Weights of a small transformer language model: 19 layers, 1206M tokens.
Each number is 128 + 32 x the weight over its row's rms, rounded and kept within 0 to 255. Layers, rows and columns count from 0. The size above them is the row's rms in percent of the matrix's.

# layer 4 MLP down (transposed), 2048x256, rms 0.0693, rows 1423-1475, columns 0-63
size [110 109 109  94 101 100 106  90 102 103 109  94  76 108  99  94 104  94  92  99 107 104 103  90 110  92 105 105 101 117 113 102 100 114  88 109 100 112  90 102  96  97 104 102  98  88  70  79  94  97 102 107 105]
[[126 126 136  98 117  67 118 140 149 127 178 170 153 212 143  74 139 128 141 153 152 104 125 146 155 140  69 104 176 186  84 165 140 105 165 104 111 100 167 168  79  88 147 110 172 143 132 141 164 174 144 139  87 115  85 134 174  96 199 140  86 158  93 105]
 [127 133 144 130  75 174 127  61 107  83 100 174 119 150 124 137 164 148 130 103 158 130 161 110 164  88 137 121 108  78 133 151 139 123 163 135 102 125 153 124 106 151 118 175 119  88 191 106 171 159 163 107 158  90 116  96  95  82  79  99  78 113 157 143]
 [121 142 121 107 131 126 140  41  91 108 107 101 120 142 167  93 161 135 106  99  92 161 166 145  79 146 156 114 126 132 105 107 103 145 116 137 132  84 178 163 163 136 113 134 187 157  97  78 118  75 172 127  94 141 155 111  84 145  84 131 123 135 126 108]
 [110 144 117 185  99 126 109  97  97  90 115 117 168 221 136 100  84 138 127 102 111  80 138 180  99 141 110 145 135 135 109 136 102  42  34 119  54 118 153 145 160 143 167 133 143 130 129 133  88 142 137 151  82 136 128 115 140 186 175  98 115 174 123  90]
 [135 152  95 126 179  74 159 141 131 164 186 134 111 105  57 144 158 147 111 171  51 105 108 174 113 135 177 109 162  99 121 150 158  83  87 180 146 147 113 116  96 158 117 104 140 156 114 101  99 139 117 127 115  92 153 112  97 135 115 150 141  84 102 104]
 [168 115 124 121 151 104 149 123 168 141 163 116 136 112  96 153 101 184 158  87 146  23  98 101  87 177 167 143 127 135 156 157 114 161  82 116 155 114 142 123 169 137 114  98 116 156 104 129 114  92 123 153 110 167 111 157 115 118 146 149 170 198 135 102]
 [101 160 118 166 153 109 144  85 139  79 139 136 122 115  88 173  79 159 105  69 127  84 149 134 140 144 132 205 149 123 165 137 160 141 129  94 168 135 139 112  68 116 137 106 114 135 108 113 235 148 130 135 130 111  99  78 122 151  76 142 136 158 121 100]
 [ 66 155 131 120 117 130 118 155 134 147 124 139  92 161 133  70 125 152 119  98 155 159  96 119 134 159 110  95 184 115  91 109 136 187 124 149 189 130  93 118 142 156 113 139 108  61 142  90 149 107 121 167 181 135 119  65 176 147 155 128 144 175 163 125]
 [ 39 115 103 102 152  88  61  76  43 151 128  45  64 159 167 148  78 138 155 179 176 131 110 158 114 120 115 128  98 148 133 157 130 134 144  99 160 130 168  82 131  98 113 141 168 129  55 173 179 159 143 111  88 139 111 191 135 119 134 112  98 156 135 122]
 [109  96 155 145 115 146 136 105 135  76 136 188 143  74 128  68 126 161 131 110 116 109  69 172 113 124 111 160 162 122 108  86 118 119 130 129 130 196 120 110 223 140 157 207  65 123 110 103 115 104 172  84 128  77 174 152  96 127 112 105 166 152 149 134]
 [ 99 125 148 114 107 151 141 170 123 153 102 187  73 109 138 140  77  72  83 189 157 172 135 157 160 187  67 124 137  82 107 128 109 140  76  80 106 142 103 181 106 135 126 120 133 105  86 124 133 142  93 135 155 162  95 116 150 105 121 159 109 138 172  62]
 [113 144 128 114 119  69 122 108 100  77 124 127 127  95 132  49 163 108 105 134 113 135 167 172 146 109 130 180 131 159 172 119 127 109 142 126 115  80 152 127  93  99  87 131 137  69 157 139 137 120 120 167 155 134 133 129 101 115 108  97 120  85 159 143]
 [100 113 117 129 111 182  59 108  94 128 127  95 107 125 119 177  52 103  95 142 145 165 128 147 126  95 119 106  77 136  89 146 123 153 118 152 192 112 119 123 144 103 132 130 104 100  65 163  79 110 215 133 146  92 111 128 162 135 137 152 155 196 139 157]
 [135 175  96 106 127 112 130 120 109 132 136  56  86 136 147 147 114 149 144 143  65 141  92 139 125 153  87 185 133 117 167  94  99 126  78 177 165 124 132 155 110  72 146 113  69 151 167 152 152 165 126 107 122 175 162 129 154 196  87  59 161 108 126 137]
 [119 146 107 162 123 157 159 122 134  85 137 116  83 161 138 106 100 114 130 189  95 116 108 106 146 158 109 164 139 181 115  94  91 140  95  74 187 134 160 154 129 116 100 140 127 135 136 132 136  75 104 143  54 151  82  89 159 120 179 171 109 135 145  98]
 [180 113 116 130  97 107 121 101  94 140 174 123 134 127 130 175 126 136 128 124 145 128  70 120 100 126  84 187 184 134 139 101  80 169 135 116  68 140 159  92 145 112  31 166 123 161 116 142 100  55  98 118  97 133 121 151 159 118 138  75 123 143 105 162]
 [130 148  68 121 151 160 113 107 157 110 150 137 129 120 143 120 118 113 127 155 146  82  93 159 146 115 127  95 148  90 170 109 198  85 151 137 163  87  94  97 163 101 117 142 117 161  98 115 162 129 139 149 188 143 114 159 170 103  84 113  91 129 159  89]
 [132 136 116 122 171 114 127 124 142 114 154 144 136 105 117 155 129  86 185 138 110 110 165 101 129 162 135 178  80  77 133 118  81  99 192 131 125 113 118  80  70  89 123  93 132 150 126 145 108  69 101 100 156 131 121 204 106 151 174 105 153 175 130 130]
 [ 98  73 117 138 147  66 192 153 124 135 123  49 128 152 113 140  91 114 131 115 140 123 110 135 126 160  93 158 112 136 156 119 160 101  99 141  69  96 146 147 166 167 123 126  85 107 104  61 154 148  92 133  89 146 151 132 186 145  86 175 148 101 123 133]
 [102 128 146 173 121 137 141 173 153 109 110 117 112  90 169 119 122 123 186  95 115 126 194 139 138 118 158 171 139 144 112 143 113 133 161 185  58 132 115 155 155 160  40  79  87  97  95 123  81 121 177 177 132 136  76 133 124  52 132 130 126 140  95 100]
 [ 84 139 117 159 128 132 138 133 115  98 101 199 123  70 167 169 116 166 124  78  89 116 146 168 174 170 131 125 173  58 104 113 108 166 121  91 147 186 142  90  71 106  92  88 141 150 169 127 108 124  83 152 163 139 109  92 122 159 101  72 117  90  82 121]
 [115 177  98 135 136 196 143 130 145 153 129 109 164 119 125 176 142 122 100 174 176 127 119  87 135  68  94 148 126 137  52  99 162 202 101  99  51 107 163 144 138 158 146 157 166 100 122 125  85 102 127  90 132 137 112 114 150 105 142  94 125 140  87 132]
 [101 139 112 158 130 154  57 179 127 146 170 116 108 181 172 157 122 127  63 118 213 144 136 133 147  84 164 126 109  72 160 245 149 158 116 101 115  90  87  87  52 115 146 139 135 171 129 148 104 115 134 122 162 117 111 141 141 137  96  69 159 105 137 117]
 [ 93 126 109 131 122  78 132  97 122 111 158 106  85 140  46 107 153 161 189 137 121 126 115 101  90 176  67 124 137 109 119  86 106  96 159 129 160 129  92 125 149 131 139 138 148  70 123 136 156  80 117  99 150  69 102 131 193 128 103 189 140 169 173 110]
 [141 112 131  87 138 133 128 149 118 128 161 179  94  93  97 107 197 109 123 144 122  85 100 151 184 106 120 140 157 116 163  99  74 120 124 145 178  72 148 116  94 141  77 136 140 150  85 163 161 151 169 147 120  98 149 128 147 126 129  90 102 139 170 155]
 [ 78 170 107 126  77 107  93 132 138 111 100 104 106 140 190 131  69 140 200 112 161 121 154 122 146 186 151 118  87 164 181  84  98 144 165 140 124 146 139 134 134 164  71 120 112 127 170 123 124 139 144  95 119  57 164 104  86 123 171  94 130 126 185 136]
 [115 109 100 110 103 140 156 122 120 167 130 121 138 103  86 108 150 119 111 104 176 129 136 105 119 178  73  88 141  57 144 162 119 121 125 159 136 143 109 114 144 116 114 113 108 100 195 130 157 141 178 140 117 122 160 122 167 111 108  58 114 197  93  98]
 [114 108 149 115  99 152  91 156 162  98  80  92 127 174 151 140  89 148  96 162 161  78 126 130 112 145 159 163 110 169 172  95 118 176 151  66 122 131 100 130 135 135 117 147 103 124 145 143  72 125 189 170 129 178 135 111  81 167 101  94 117 141 160 132]
 [ 97 113 145 156 190 121 152 151  99 138 151  99  87  63 137 139 150  79  64 111 148 158 142 109 118 141  70 100 144 116 164 145 113 133  76 172 189 158 127 169 137 108  63 121 123 142  85  80 109 112 108 126 152 106 153 100  96 128 127 120  94 191 138 111]
 [115 160 168 181 100 115 100 144 101 203 120 139 123 108 160 200 156  94 165 128  81 131 102 162 124 126 124  39 151 105 145 145 169 108 185  75 127 102  87 183 138 174 121 139  97  82 193 152 106 148  90 166 121  99 163  80  94 136 129  63 150 159  75  89]
 [124  91 146 163  99 156  76 139 114 159 122 108 133  65 141  88 169 179 124 139 169 130 123  30 227  63 129  98 126 120  58 154 141 161 171 118 149 114 171 157 140 140 121 124 134 179 174 120 116 153 128 112 119 175 136  79 152 115 132 128 132 183  39 153]
 [118 126 105 129 141 114 150 132  97 185 147 123  97 114 230 118 101 182 191  54 130 187 127  91 104 197 106 137 138 191  83 157 105 114  95  63 126 159  83 132 155 137  72 115 117 115 178 132 134 104 172  91 177 150  95 148  79 137 110 114 129 158 135 158]
 [164 114 175 160  95 155 156 116 157  97  44 136  70 117 198  83  82  96 115 105 141 168 142  89  72 118  49 136 199  93 130 118 151 109 108 223 119 102  99 116 157 124 104 122 137 107 124 137  92 164 108  98  87 141 158 179 157 110 117 136 141 103 173 141]
 [103 182 122 125 153  76  82 151 116 108 119  69 103 134 146  53 115  60 153  89 122 135 117  77 130 164 121 166  93 106  86 106 133 167 197 141 134 105  98 178 108 169 151 192  99 204 134 128  89 172  88 160 121 110  95 133  71 158 113 151 129  74 169 155]
 [ 64 152  69 147 141  52 141 138 110 136 105  74 149 167  96 127 143 126 116 147 181 108 164 147 186 166 165 108 161 151 142 174 125  91 115  75 122 143 113  53 158 115 117 158  94 138 136 113 176 130 140 104 151 125 122  76 121 108  78 135 172 147 134 140]
 [116  86  97 136 182 168 121 141 103 123 142  87 164 134 131  88 104 177 166 121 132 162 124 155 143 131 127 141  54 148 130 114  30 118 132 110 145 141 108 127 155  68 159 143 156 140 101 124 126 154  60 164 212 161 152 120 138 161  68 123 163 165 108 157]
 [139 113 101 111 127 169 128  83 111 112 167 133 133 210 113 149 161 119 126 100 158 137  97 134 103 180  74 100 145  75  87 127  51  82 115 132  98 156 119 108 125 151 142  92 176  99 155 103 108 120 143 105 140 156 121 202 171 170 169 134  84 118  63 133]
 [132 184 126 134 161 111 179  86 119 154 139 146 122 122 102 144 135 158 136  70 157 125  63  79 131 189 123  55 156 164 101 142 104 132 131  94 114 143 143 148 137 203  78 129 130 164  29 137 148 123 117 131 133 119 254 128 132 102 136 143 110 159 143 127]
 [ 95 122 137  82 101 141 130 101 108 149 145 137 211 103 119 139 136  94 159 154  95 150 122 174 152 163 179 118 133  75 159 106 137 152  91 145  73  87 147 113 129 190  98 131 122 120  75 146 139 174 115 107 111 117 156 191 132 156 135 135 159 103 129 141]
 [ 85 233 149 123 151 130 119 146 107 119  91 127 120 136 134 180  62 163 151 145 109 116  76 131 111  71 204 153 124 136 138 154 146 157  86 104  99 161 175 167 118  74 144 135 126 170 101 188 143 131 119 113  30 121 167 136 143 176 148 150 114  98 145 151]
 [ 98 147 110 131 162 159 113 111 139 165 120  74 139 111  95 125 109 161 135 156 141  85 135 126 116 138 188 141 120 143 128 194 153 167 118 115 138  76 125 119  96  51 179 163 150  98 167 158 151 125 168 135 145 123 141 125 136 137  68 102 147 162 155 132]
 [ 75 127 137  95  62 135  78 126 105 121 107 111 116 139 111 112 112 156 132 141 128  91 110 150 121 133 120 109 104 159 124 153  68 140 174 148 129 125 162 143  71 190 159 127  96  96 118 161 171  85  98  66 101 142 160 182  97 135 114 102  79  69 165  96]
 [ 73 146  84 119 178  58 132 130 108 176 145  95  61  54 119 168 139 157 125  71 155 159 141 153 120 147 169 130 153 224 104  54  94 177 189  86  93 146 162  87  77  93  83  88 141 160 148 148 135  83 191 166 104  93 172 145 153 114  56  76  80 116 168 145]
 [ 80  60 125  97 164 103 133 118 142 167 106  94 120 151 156 126  91 102 143 188 145 119 121  79 148 103 116 188 129 112 134 175 145 110 100 124 110 103 147 115 157 121 121 161 120  71 119 143 160 183 136 128 168 143 161  92 149  70 147 107 116 121 128 141]
 [ 96 137 103 146 148 176 134  89 134 108 103 115 107 126 114 137  84 120 168 193 113 137  87 136 160 139 111  83  70 162  95 134  77 101 162 106 112 136 145 146  55  90 125 101 117 120 135 110 141  87 102 115  84 164 123 143 143  86  89 111 137 207 225 118]
 [104 133  47 104 102 136 147 112 151 174 127 117  82  91 124  71 120 146 153 124 171 165 146 154 150 161 103  73 120 149 111  84 236 146 139  98 133 167 108 138  82  91  72 123  83  91 143 115 116 170 152 143 115 186 130 105 124 119  73 160 140 106 174 120]
 [  0 103  80  88 172 114 132 133  67 168 120 106 172 130  96 158  71 120 160 120 127 189  93 195 163 141 145 126 130 117 100  78 105 139 151 178 148  79  95 101 114 139 188 130 120   0 106 139 203 131  76 104 107 129 100 102 178 145 106  97 144 113 135  81]
 [112 113  92  93  49 189 106 105 113 183 113 121 196 123 133 156  55 130 118 185 202 140 146 131 150 143  91 175 166 101 148 150 143 147  72  98  87 169  83 118 145 166 179 120 147  35 126 175 170 125  75 125 111  91 130 142 158 148  89 128 115 147 133 104]
 [101 138  99 106 167 131 126  80 113 110  96  86  88  88 160 127  71 146 103 141 149  77 145 114 122 123 146 109 162 124 128 149 145 163 161 129 139 121 154 151 130 134 149 122  88 139 136 108  88  85  95 155  90 141 107 164  90 126  89 120 190 142 136 157]
 [107 137 116 123 133 161 144 122 104 159 103  94 101  87 132 160 103 122 189 138 145 126 107  82 126 100 122 119 197 171 102 129 134 114 108 141 118 135 117 203 136 106  82 140 173 117 141 118 171  56 120 165 151 132 177 181 121 162 114  91 212 166 100 112]
 [ 86 156 123 136 105 179 116 161 136  99  81  90 146 144 148 112 126 195 172 154 128 179 136 134 141 141 117 128 124 111 131 155 122 154 131 100 133 162 152 157 128  82 157 179  87 145 151 166 113  83 159 136 101 123 143 122 142 123 183 172  86 226  99 174]
 [ 98  69 145 103  84 128 124 128  91 130 141  93  79  91 129 163 119 156  92 176 123 125 159 109 121 163 164 171 151 132 146 114 146 149 111 130 103 112  88 117  90 126 106  84 133 122  97  99  94 124 131 128 133 135 146  79 113 102 160 124 147 123 131  78]
 [ 81 105 131 162 130 173  93  83 154 139  97 154  76 161 127 175 149 130 112 178 131  96 152 140  83  83 146 121 112 134  94 184 158 126  84 174 165 159 146 124 113 130 156 179 166 120  86 139 156  91 119 127 111  81 124 146 141 110 116 137 162 157 157 101]]
# layer 4 MLP up, 2048x256, rms 0.075, rows 1424-1475, columns 0-63
size [105 103  99 104  97 107  94 103 106 108  92  82 107  94  93 101  96  92  99 107 104 105  89 106  98 105 106 100 114 111  99  98 108  92 111 103 106  94 102  99  94 100 102  99  86  76  84  91  96  99 104 101]
[[140 131 207 104 132 106 124 153 132 128 123 191  77 150 151 147 174 143 124 108 119 138 110  98 129  43 156 127  93 112 139 180 189 168 221 123 133  86  82 113  93 159  93 199  94 149 113  72 160 119 171 165 146 180  96 114 114  78  92  88 144 110 143 160]
 [167 130 221 149 115 112 138 138 167 137 128 121 199 197 189 146 166  50 140 105 120  90 113 150  49 146 127  68 101  84  83 138 124 144 155 171 115  78 114 117  83 152 124 130 133 147 116  94 107  75 154 166 173  99  94 126 108  94 104  46 145 136  96 145]
 [155 139 163  95 121 133 148 153 111 157 173 139 111 138 148 115 105 120  96 116 129 189 108 103 111 124 190 146 139  87 143 134 172 111 129 139 178 138 132 136 142 154 136 118 128 138 156 114 114  94  75 139  92 113 123 106 103 143 157  97 101 145  81 123]
 [156 154 151 164 144 105 145 113 121 205 152 136 115  82 124 125 122 122 173  94 141 168 132 139 171 120 194  63 128 125 111 112  72  75 130  56 148  81 112 129 185 137 170  98 167 166 111 134 117  85  54 130 105 165 129 113 144 118 159  78  97 159  97 153]
 [161  97 145 171 121 145 132 115 113 137  88 152 136 144 158 100 123  65 112 142 124 160 129 164  57 138 170  64 144 130 151 154 110  93 113 117 152 173 121 112 143  93 112 144 158 196  75  96 140 150 108 150  88  94 164 108  71 127 218  76 150 104 187 102]
 [129 112 148 100 114 146 102  82 128 165 113 140 121 153 121 121 133 106 157 145 127 104 148  92 113 150 151 104 135  96 139 150 100 100 163  92 125 153 134  97 151 108 162  92 120 147 106 132 149  63 142 100 128  76  98 109 122 163 227 114 164 135 130  79]
 [136 116 139 108  44 167 139 100  94  68 169 136 146 186 148 146 166 119 170  96  96 152 107  80  90 127 154  99 142 134 105 110 156 139 156 157 108 181 173  56 174 152 127 168 151 122 144  91 131 135 135 142 113  83 137 156 104  81  77 125 141 182 148 163]
 [160 167 117  94 132 111 121  33  58 108 184 127 173 108 124  93 150 105 148 103 141 191 147 122 120  86  73  83 105 179 168  81 145 113 151 124  87  55 116 110 121 130 153 126 166 127 159 169 130  89 147  95 157 127 105 142 127 132 145  79 170 151 142 103]
 [161 135 116 116 111 116 137  76 119 106 151 118 159 106 142 195 100  99 103 103 103 131 103 102 176  72 111 131  93 180 120 109 112 124 156  70 157 136  89 149 156 138 152 113 154 144 149 126 120 129  68  45  51 194  91 117 125 120 145 128 138 126 160 136]
 [142  85 140 149 142 157 133 111 124 159 140 149 134 186 137 122 141 140 151 118 112 141 103  99 145 130 137 140 151  84 101 132 157 130 154 173 121 139 111 142 108 140 122 150 115 143 116 159 166 127  92 111 111 130 143 128 127 108 144 130  68 197 123 119]
 [171 100 122 144  78 186 120  99 126 188 163 161  44 132 219  57 160 129 142 159 129 122 119 117 162 107 138 127 165  65 129 115 141 111 115 197 176 104 141  83  97 144 127  79 129 151 112 129 150  94  77 109 118 117  53 124 143 119  66 143 152 178  34  94]
 [157 119 133 207 131 144 161 138 208 132  97 139 177 136 107  90 125  70 138 141 136 131 138 108 135 150 192 167 171 106 154  85 102 152 131 120 131 137 164 108 100 172 121  94 133 174 136  49 113 105  72 118  63 110 142  87 131 139 126 124 128  76 114 148]
 [145 127 159 163 138 141 117 116 155 138  74 135 142 124 101 121 153  79 123 135  71 132 118 121  80 105  77 110  82  80 138 128 152  87 111  89 159  99 138  75 155 144 172 176  94 160 133 159 155 113 177 137  98 162  74 111  90 178 121 101 130 217 123 117]
 [151 141 126 148 106 173 106 152 159 177 126 133 151 142 126 121 117  62 149 152 140 162 157  78 117 121 129 114 147 144 101 137  76 144 139 139 145 134  77 110 208 155 117 137 115 144 126 131 189 114  86  84  83  83 107 101 138 130 122 130 142  80 149 114]
 [157 120 175 145 114 114 112 127 115 118  96 126  84 144 117 135 218 114 149  98 114  84  82  72  99 112 151 101 114 149 130 128  89 172 118 149 139 147 113 112 186 101 160 160 136 180  67 138 134 119 118 165 159 126 115  95 138 133 138 140  82 155 125  75]
 [122 139 189 164 155 109 118 151 109 132 117 166 143  89  29  93 120 139  91 108  70 123 101 105 136 130 100 152  87 101 133 143 123 106 176 103 154  65 129 143 103  80 130 145 129 117 126 165 125 124 168  96 140 156 129 150 110 181 125  91  70 138 107 138]
 [170 146 148  97 139 106  61 161  90 135 109 103 118 171 191 110 103 125  96 136 126 142  96 167 109 134 128 119 125 142 106 126 119  83 150 164 152 119 137  92 134  37 180 114  99 155 108 107 133 113 195 186 127 184  84  53 125 154 121 150 133 135  73  58]
 [131 119 145  89 113 161 177  88 105 178 141 187  70 159  82  91 128 140  99 169 150 133 168 110 105 123 143 153 130 132 130 132 172  99 171 113 122 114  97  87 134 161 128 101  74 153 104 150 197 156  85  71 120  77  80 120  70 137 149 153 101 127 110 125]
 [157 124 124 128 166 121 171  99 140 123 144 144 108  93 154 174 129 112 191  66 146  91  56 112 156 147 169  85  76 165  84  73 102 124  95 137 166 162 171 107 169 144 168 138 137 145 103 120 125 104 165  82 157 119 134 118 160  98  91 140 123  97 112 208]
 [150 114 103  61 117 144 129 104 145 126 170 144 102 118 146 119 144 110 169  99 149 166 101  97 152  55 133 121 126 101 144 110 151 152 169  64 153 104 150  98 194 119 122 143 152 142 115 123 179  69 147 168 148 133  98  58  91 140 198  95 128 142 106  97]
 [154  80 159 113 100 127 103 124  91 148 129 168  96 137 102 168 149  75 144  48 155 135 105 150 155  91 139 104 128  80 104 179 146 102 105 168 144 124 124  85 184 139 124 146 102 130 136  85 153 188 108 123 147  77 136  77  32 103 125 163 108 146 125 171]
 [155 188 120 147 115 158 130 107 116 177 143 153 134  74 147 125 118  89 143 111 123 129 204 106 125  90 102 113  96 102 135 139 158  81 141 113 143 172 134 125 111 121 131  91 125 127 110 151 177 101  69 129 136 143  86 100 116 116 148  56 152 122 116 177]
 [166  78 121  99  92 132 141 102 109 120 118 157 169 152 167 123 157 164 111 134 121 112 170  79 156 116 141 101 107  75 129 125 161 131 129 176 130 130 132 134 167 135 144 152 103 126 147 162 127  63 164 129 162 165  92  64 129 150 128 152 128 140 145 104]
 [138 109 175 102 110 166 167 121  43  96 136 140  95 108 130 104 126 117 140 139  84  92 148  93 166 148 142 135 143 105 127 156 164 146 128 176 176  85 191 131 111 180 158 108  95 172  99 124 121 102 116 113 133 106 173 109  88 111 155 136 110 114 142 147]
 [183 131 118  85 148 166 125  68 121 136  89 115 156 120 108 130 141 123 123 101 119 116 120 136 145  60 119  89 114  99 124 206 145 121 203 135 122 136 203 137 172  94 146 155 136 134 129 122  85 147 144 172 129  72 154 123 108  86 135  61 173 117 186  96]
 [145 135 177 146 172 103  85 145 134 130  87 141  72 151 165 152 132  72 160 132  84 130 149 100 133  94 155 111 119 158 150 158 177 126 144 196 180  93 111 105 146 109 167  92  69 147 100  83 116 111 143 168  99 129 154  99  21 130  85 106 123 163  82 142]
 [163  98 106 144 135 144 115 112 145 163 150 151 133 147 149 151 172 153 115  41  49  62 122  85 116 113 178 108 124 101  80 142  90 167 131 127 125  57 107 122 174 150 139 129 132 159 136 132 128 147 169 152 140 110  67  41  80  99 154 104 139 147  78 134]
 [161 155 151  75 119 127  82  93 109 166 111 169 110 131 120 100 117 118 128 101 111 184 108  98  89 103 126  80 136 158  78 118 131 193  89 146 170 101  73  82 139 122 184 130 119 163 115 137 136 118 126 141 144  75 148 142 111 157 131 123 147 107 146 160]
 [150 132 140 136 139 137 125 117 183 146 123 152 170 102 102 179 104 113 123  60 134 132 145 146 150 156 146 134 139  92  44  86 170 158 205 168 131  25 120  95  91 122 168 178 113 132 122  70 139 121 174  95  85 146 143  70 126 102 130 163 116 141 111 131]
 [134 121 162  99 127 188 199 126 149 160 155 123  89 116  77 106 137 106 158 119  84 143 123  69 107  97 168 116 126 123  94 103 154 161 136 141 158 128 131 118 149 119 148 190 102 143  82 113  83 155  77 141 136  93 128 123  73  96 160 113  76 122 132 170]
 [153 125 142 118  89 153 120 164 146 148 128 172  84 125 150 105 183  66 149 145 110 125 130 102  95 138 103 148 109 137 108  80 137 170 158 134 166  59 133  72  92 202 112  92 146 193  89  68 151 102  87 139 116 132 137 105 122 138 155  69 142 156 111 133]
 [176 109 125 141 127  70 101 187 129 140 127 121 148 182 171 102 160 130 143 131 146 136 138 116  80  76 147 106 131  68  91 128 135 146 126 145 161 119 150 148 143 107 157 111 198 175 116  82 162  85 132 131  76 149 119 108 131  90 124 124 131 162  69 104]
 [162 133 158 113 116 130 129  80 142 104 128 146 129 114 144  92 119 120 140 102 105 100 183 111 116 130 112  79 101 209 110 140 126  78 138 173 173 113 147 104 105 116 135  82 173 129 106 111 122  98 140  97 147  74 120 144  54 129 154  96 138  83 105 175]
 [161 125 108 104  69 180 103 130 150 181 109 158 130  98 102 144 152  89 181 140 126  97 112  95 121 113 100  61 175 159  71  56  94 164 198 101 169 124 123 106 118 161 116 135 141 162 152 118 127  74 168 112  94 199 111  86 122 140 138 111 154 109 108 120]
 [147 127 110 155 119 155  99 139 141 150 102 145 162 152 140 133 178 128 141 117 142  87 122 108  71 109 107 120  92 142  66 142 147 182 182 156  66  79 132 132 104  58 102 117 124 164 122 102 139  86 165 124 123 146 122  80 121 103 119 104  50 113 129 140]
 [171  82 179 183 105 137 145 178 134 136 111 122 170  99 167 191 148 119 137 116  95 117 124  63  70 106 190  78 120 173 154 169 160 112 139 133 148 138 116  90 134 183 125 174 129 189 121 141  99 147 143 154 152 212 128  67 118 150 214  92 101 137 101 132]
 [126 151 176 128 107 148 151 132 129 122 145 171 124 109 122 153 157  55 113 164 134 136  82  90  69 144 130 120 138 169 147 179 100  98 137 107 172 126  97  34 131 109 118 104 134 140  52 120 138 144 118 111  83 142  90 119  94 139 148 102  73 101 144 110]
 [152 158 140 111 145 134 133 143 145 135 184 160 131  54  70  82 123 116  79 122 112 111 137  92 127 120 162  76 119 105 115 144 109 181  95 122 122 155  89 103 104 102 115 164 120 146 129 113 137 105 121 169 128  97 114  98 143 200 137  74 176 120 170 162]
 [136 130 124 107  97 178 114 105  91 120 168 157  92 120 144 148 132 143  89  94 100 129 103 115  95 100 162 106  85 127 141 150 150 140 151 145 109 131  99  97 158 124 147  93 119 125 111  88 185 130 192 104  99 156 150 144 103 143 122 107 134 151 139 136]
 [131 113 146  86 125 126 124 146 121 163 205 182 135 127 166 112 147  94 209 112 166 103  79  91 152  70 167 143  94 152  63 111 167 140 103 154 184 124 139 108  91 136 136 135 105 133 121 134 122  97 172 131 156 129  78 146  46 122 113 143 150 187 148 138]
 [144 134 128  85  55 196 163  63 113 132 136 163  92  93 121  99 117 130  97 151 129 156 128 135  93  66 134 104 128 150 134 127 168 140 138 134 149 184  86 161 201 102 110 125  66 150 152 101 176  88 129 140 101 103 103 113 127 156 117 132 158 145 120 167]
 [165 118 140 114  70 132 134 147 132 141 190 132 125 172 166 164 153 138 222 127  82  96 122  85 162 159 131 160  91 135 105 135 125 155 136  48 123 125  72 115 205 156 200  45 123 157 116 147 129 134 185 170 120 118 147 163  95 147  98 119 139 131  69 168]
 [130  32 112 143  80 172 134 128 151 146 174 151 140 186  92 129 158 130 154 128 133 144 165  66 167 162 181 151 133 106  36 126 124  96 117 142 140  83 129 121 124  91 150  78 154 172 124  70 174 110 149 149 113 162 154 119 119 117  87 107  89 152 180 195]
 [138 160 136 128  86 175 178 111 106 126 118 126 126  79 128 121 117  80  88  89 102 129 142 157 129  15 113 127 118 130 116 131 188 138 135 162  82 109 172 135 162 127  93 154 118 157 135 105 154 158  93 146  74  39 122 117 172  88 168 133 162 107 158 169]
 [132  86 129 142 161 126 174 115  63 122 113 156  99 110 110  84 136 141 111 137 160  76  86 113 191 187 143  68 121 171 131 126 113 105 149 139 164 124 117  88 126 137 163 125 137 148 143 103 189 136 163 135 152 128  97 112  85 132 130 146  99 137 183 145]
 [142 102 130 117  69 194 158  93 106 142 108 166  93 133 136 128 183 129  99  83  72 159 135 192  79  50 130 124 120 128 153 137 120 146 110 114 130 121 174 119 176 115  85 125 136 113 164 145 175 119 122 150 141 120 164 129  90 128 114 126 128 129 157 137]
 [123 138 112 114 131  59 173 101 176 111 201  87  91 133 163 130 141 114 163  75 102 121 183 143  58  97 162 220 124  91 127 146  91 171 141 139 147 115 159  67 135 163 123 155 111 132 125 119 144 100  75 206  74 198 181 168 141  73  71 122 163 216 122 133]
 [145 118  92 151 136 158 153  84 167 196 128 174 108 107 160 161 188  86 104  77 148 138 149 107 146  80 175  79 136 129 140 135 124 132 133 167 173 120 131  79 162 152 118 126 147 167 107 155 151 126  98 124  68  80 120  79 141 142 130 128 143 126  71 112]
 [130 107  97  82 150 154 126  90 103  97 146 157 174 137 111  86  95  79 127 106 137 161 131 103 110  91 144 143 105 122 167 191 132  74 129 185 161  89 121 129 114 111 128 129 106 135 126 156 165  98  99 125 152 154 112 187 130  63 160  40 180 143 133 165]
 [141 160 138  83 105 120 122 103  99 149  94 139  84 130  81 122 117 158 142  78  45 119 129 106 151 139 132 121  71 142 104  69 159 196 242 186 111  69 138 117 152 174 142 104 146 141  90 112 186  84 184 110  93 162  65 138 115 162 125  64 127 177 139  73]
 [144 144 125 170  82 167 139 125 138 164 111 132 136 131 110 149 131 102 131 116  94 160  94 140 135 116 136 107 122 133 127 167 119 138 162 145 129 145 152 163 156  65 125 139 155 140  97  85 170 184  94  80 104 163 165 117  61 112 133 121 135 170 119 119]
 [146  96 125 114  95 161 116 147 123 103 130 126 130  90 167 145 165  46 203 109 147 135 136 119 156  91 154  93  86  60 141 143 119 106 152 110 195 128 155 165  81  95 121 122 135 159 165 171 128  56 152  79  74  35 117  66 140 160 157 124 126 144  91 136]]